Part of a small language model's weights.
Size: 9 layers, 2 heads of 64, MLP 640 GELU, vocabulary 21411.
Architecture: learned positions, tied embeddings.
Training: a variant of Muon for these matrices, 132M tokens, 5026 steps.
Each number is 128 + 32 x the weight over the matrix's rms, rounded and kept within 0 to 255. Layers, rows and columns count from 0. Numbers have three digits each.

# layer 6 MLP up, 640x160, rms 0.129, rows 0-82, columns 64-95
135102144162102146114161116150137219177111165142113152079127109118087159132104202125110164050149
114088122153101113128162120118144099098119130112115090095155102117088122182165114095130108194123
163158058136093116099161101131101146107158097104102094097101119111172117123117135113146087110106
130085130124100082127204138159117086088124135125109181131099125117105208180121125229090163101153
107098112127100123143157132092081148152135109121107161115116143112182131171136117140109109103113
139130104180116112093164143055156124092166141121152146155138155121150152114173092109086099128116
187140124200146135105105085121116144134121117168101172112095072104123104143146115127144099137122
145147067186127146104133146060141151115085115106107164092084086122077096095146145113132137131103
123140161131094109114153146137165109065135068089119141178113121128085191097175142126092105129138
166125076139130079188150140119178076120082119135186133177158184154134193078157101118168112120144
149108117134121112138118156175117137132100149120104166147088135146102068147177177132148105114118
079093143128126082123135173091132138112122122101083161048113074130149155164142114104144068111116
126176155087122088139092111129187163103129118111128153095137118189168114117123129122066156161087
121164155104084205130144104167116103167119107124178064145182110167151062132128142111160118138071
167072081195112142124201131135108105064173191130057152104056139171156160153146105132093102160193
100112104112113144213083172122094112114151065172077125063143166128172135087150107103214094086140
166121081170077145186186132115088161044135131170104076105137090141103105151139100175104131147113
147145148182144107178096094147131136137154129116105207159114092090138117163125150087142125111153
139118123170102138109103135110173152093104140107135127131123162122150133091148089115149115147125
090134073206131159138118117136133098151098094122108149136128134148140133113120143132085152178166
158162094124084168117142052085109138100147100109074128040131145090119117154120178141143085111105
157169078069083085153095111124145111168066090139098114144129176135141164099176132156128069205146
137152104106055107192104090133141140118094171092139090111141128122110146159126175043151158101102
130131089171102094170131149166100116127161110101137107109105089178122161079125106138191092088190
150131132175121153155177135168131114096140130090069120108158101109113094128099141165154102135170
106118152115084108093084133129179116102076097113145145128090106159110115160035137086138130082096
175107129167111144126105158154102079147052131116089110127153227081083080149166108063100064116086
124096146137139101131135159095160172144114133143152161102097087150126138120119156123165109161082
110184098106115108122128079105144158124108147165149136145170143179085141111104151118194144104101
181124086165092097145044082078066121120111094148127094161144123116084122135152131135135140139117
160095186154113056128074108098197157083054117137071149107129189176167148133123098135161126113087
071105160150129123165148093106138098102112065084124129123140133115109198156143114108102122107148
065064098104088135125196145101089134116169116095126175134152174154116139135129155035121147100146
171101174138140130160125090125149138099145142112124075142094136121157075187138096129182119124177
115133151140144186095097181106163148182081119131118189182140113165118135106111088095143097147149
124222061108074255211121089103024098134106122120156121134086126203187118182147147087166159122129
143152100112101167155105137119160162147103160154125101162166132133121123128129135074093114102152
152100116150146155140081046121178160134191158147093102126154162127137100130127095130146079152173
077092120122137148077159179130147179156138101100161068114137122110102094146162090117124137150186
102172151153115102102200066144139060099121145116117138174192093084163123170132113181179136127118
188086076090108108120161088171043121078122197113090143080124096160073128129146196196181152112075
141093122084128105141124187129163146102106169158130127165130105142117148121152107128147161180107
152176090099087128142127147165151132130104112103132149140119139126136092088122091108162104082160
118130153122105141086177128092057141118094112114091147150193157131180101071069113135160150140123
130134117121132151143183120177114155139088082109110125140144139121125097134147151135129090098080
100098103112124108062144134186143097116132105152154158131093092153203155068130051103101141126151
112136092122118169205073137093159146148182057119140158121074062129165130126145132097145106126089
149118154134113091125133122183122105119080117129114095161130117126099050146074110067142156119113
132139068141054098156138097152133175153093135117111128179070115141195132137109136114126134078099
122133087142083102129112111105174085101126156105149058191144165176108126145104145175090108106089
198120174159125167150112140147126120101079139136133108123107177126099059143146068063153172091149
133074139116124098146140052135032152119133150121172133112128096106193092109156082144124129129133
160133183197103094081124090139129181106146107077091149159162171138070153160195128130139165144099
137124102125119143144096142139157147172090117075088112110139163154121119119156119090066152128119
137123194115135232186121139122158181124097127078092145129113240130122135143123116113181109151188
105137156093137155134125119111133187120100116102139139137087131131040155070125125154123140155118
114143094076130143148109132144118165112119166139056103199112117114109123121137090156153151162112
161137144121124141083094098089127129114162112057157186129127112136128132113180137162115136065020
121175125209113120166112128161181173131117146092158069166129139195144083169162147083151142155119
175191107178148117168136122155156082074084080122101076161136123103102086191106142130082138132104
136123098167095110124174087138152054137050123128180151160074132101085169136129053127127112095149
161132138131112077212068136157183078145153136171118138122119167112075107108149146140163102108185
101142133130118100148115182158101140163148130124095122147212075114138098173137072122178062082158
139117175141109118119095124175085105103154063120079132153099086128100144128108117186191105087180
058081140141115081137153105141108092141121124111168114107093105184138177133158131118163204074142
123154126106109113134104106110151087133089150147126142141159175110091155154189120143111141124140
121108161168104129116147151133152108154123139112127105105129136105118111141127138115096101121151
124152127103128078079084094145155078126181123144091178115084137094119154132156145096141129106161
109157072155127114113135119108128095101143118120163113088112140179142116177145111098097068092140
171093157142113108164113159169140108170173125196135149135133160148219138136111145142141077108078
090094130133112110093096110116155181109102130156090133122134136100120130143071113126148076132109
169147140154121117118120104101136097113105169112081158192119137157103117161170126099148118158120
117121148157137090092112140113104069146161112100173185119124156085089124120139135168162181117110
130093078180124114163126095117178121169139147170107100109110120166156089175096090157148141103117
163134017119121129107118149184157120114096117117138113092126112086056134141152068096126104141096
127124117108137131136146106153153112127105159189125129178139164137100118143108099112148144141076
123095074141095103101117088146119130125158156124130118104139171119105169118141091093137107151162
140111101147103088113117130118123140114100120084133156152166139137179071165138089187122162121152
098147142140135080124084068102145098118125134172121137151146100137125132156151146124158139121113
169121140098111079131115113153227138074168135144109211112119184121101119180092079139158095145087
114101156134076125119193124128083122161083135110115153135135141186138111153151112150125153050146
126150134199128141072123143062143145094159151110151117158126135125153122135223111065165145064081
097090155078123134140105157116123133152173145138135128126122141161118111061124166168152152131123